Part of a small language model's weights.
Architecture: LayerNorm before each block, biases, untied embeddings, attention and MLP in parallel.
Each number is 128 + 32 x the weight over its row's rms, rounded and kept within 0 to 255. Layers, rows and columns count from 0. Numbers have three digits each. The size before them is the row's rms in percent of the matrix's.

# layer 8 attention output, 128x128, rms 0.113, rows 109-127, columns 0-127
105:177113095123115125071161204118112140129071062145114151106113101180131097101105156076107123175157099107076124050146192098104143102080139107160162191085172091104085160106151101134100043000096137158151102135131144134107060131126114158128124142105116112120129127112116111106098112160167120123121124088124135127131129165088148127089167153117124143118137120091173116131106132105108112112097
101:075121109096153145137137098109178139143132187125111089214156091110147121098081136206114216084103112095162087138114060057219118155085098125033099130186143092084158071092144220109133093117128085126136167136110143152144118135150156118135175125117122114099145152119134075127126111123112146126138121082134156158118132171102127103125153153167134130117155130152134096128120125137142120119121
096:045161116133115193098170134195144116152119057193097131157149185148122129046066136149087164140037107094167121110152119197155091161109136112215151115169226136104136167083065116075093138091125173147131131086121172124142163114124165157092115130130120141137121139124120121157129103112119089115127128131131134151135084122123126141124115123171103156143153121161121121114121111138141155100137
111:105093175149235154078122123164158192137126101164172094153079100157191183154120096165074111146047137172145054151049058134168182175120123134161077153144119093184130202070122179203178104087104069137149147113132129114140146116118135115108137136110127135146137114128129106136155123150136107110145152155107106146126126121128136120114136113148109102105120128138112137121130157134125142141110
108:145127150129078136162204209142109130171126205175211083147119109135122156163204146100070123124136080180118111121151117054126065109226061121117153122144104130132161149122171180065111098132202124118108115138134123115097086090140128117164110109104124135143163132100138108102126165102139119166120173108186077131137111126121111119138124145102130160162111137111113145149132139143092113171140
073:116115118141121139128103110120141056119150150061128181109164073108119145165101141197092169137162138077060106079071153105155165182116131200108087114255120122103107138105141129121158162169117174100068143126081135103198151131136102128123061160179142168130114149102102179151114145140145153150116139126154163073153071119136130134139107114140121182105124105149130099116149126126142143151125
097:093153086166166065145074136093127041120094133097070141116086076093076128127020100136152098125091133083122107096188155133178130167059146116194127122231109065193140085121135047191157144137118102119105088141130104116148131102109120117139108119140134147116105107134116120160154156172127161137119159144119150114112160124098159130113126117124144150142119104150136145152117159131100118143121
103:172150196117148236150122129120086096116075131163185135087069172089078171119127083039132135140111149079143117157132062110084131155076213070106092079127110153088113116056157084090216170162084107140116137119164142138137172110095141119094125113146141137134144113144084146116151110139113128105141130156088126117136123107097133133141097124119131118104107164142106141129119159142125138137151
093:067151066131068095128155151130058119192130188153122088173061111032127191121092137101149169109095162151161077161206097068139147146122162163093153100121094112093147093082203172108118145172089066140114129158112114117170112108106143124153176135119116138095082131105109090129142120168127189139115122128136129158111133139103126112119143144150096131122104100150182108119108113113103129108134
107:147122156087150076213133113103129136142127134146089169061106144090115128140059141000111100196143103101160166137119108123149125130111227155132168131214154143148219112185081139110101149127172093150118123131132148112132113129123142095145174118108145124099127132102101101100138123142136162160090118149117138130153199133132142118160108124127102128147115113104128131136110150145063081104165
104:109218143091159073119189143109036114100129156164138093129143040215094159103198117156170064217087212146096105164161106131100220159135106076110119059104121155109131038111152106129126060118109098087142136139141148105129112133131140122121112153116119128128133112112156157135116122126129138141151131134123105112133135136147127096135101118128127137138134136127127117117113132106129117131112
082:152043118109151188116130125073092129119167184106171111019171112185055130118143138162101149183131176168103057083163088178105078063099127117109084062170146107174199167157104109113127152073084149111119128109163159133075092135136191122128122133140136109143134157112132113179115129116147102159134112147137105124155113139127118116117111146133077110120127136114110134112146146148124109141112
098:183092151154095128179160106115163101170131114103031200168198162175156161099091195150142105088128142122127110078083120085057113110038104110128144154079214107104151101154150145086136137054031173098088118127129098119118173129116169150097120118122115134136123113143125144148154150125104106155147132133117151119137108111069112129150127143101114136160115147101108120131122148126136106118116
098:192160169130152067088046061071076063125111097111136109112062149098066132060092131123181167058108131133140039088139057184130124127072097104141195098137149189173102081151180131129117080059093163135144146140130132149103125120112140143142162122125145123118111176138130109139150111119122164127124112133121144147136132142130146112106119111132122138144147144152149122111146169134115116085129
099:141241091120048120090143166127166141140202160141095148192101112075133125167103093147109091161067115183115046076150129090165144160137140144161080154126106107224157153101101112117099100109083213140159142130128137120118148147122129107091169148143130122156143095136151116163150091107090116101155154116159157130109118135116154141075160109140106118102110112110125137165068122122133144142117
092:161137098167121106144092090169154108122098100059147101147165140159091171116128180092155115118118151142218091212039102130099016111117163152083111106161087145117188136229106176105138171165130102135112134144114096150128111113124115150140107118123128124111107155105144087111121098173128162152139154112131120105102085144105124095068148149142104120122137087144156157066130141135129142163111
090:174125088101105129183144131104208144214125203136031085102140124198121127123165068083126099134162064093117146084133166104104065103095099119111163120059186119093088170185082129118181182135090128160118122157145099132198116124117137153085142117110094142110116125138112104107103105154132130139087107133085162117124169093107124099126119135099122124149130108147136109124130105096138105133096
109:114164109060123154161066139178109123068154157159148164138136157179131178106089077131083154081176178155134117097081137133146076161205180080198111220186205082124130055112136157122127033081124212112132135098151146135107113132147146111120133123141133107129160127135130120154113120131109099120155126130125109109132118119132165119140131128145131095111103138165095105127146095124141142120121
085:117109089097124125140138118088067143127125173056142159150119106149115195120155159103098137098198203088064065165130111109121221132152189195122119137066099055075136130111194101211142126223143043123134099102134158129106137113152137130124124114146163150132133142128134150144116127115129132113110131116097144123133104099097152176153094127086140124129140146117123099130143128155145150119129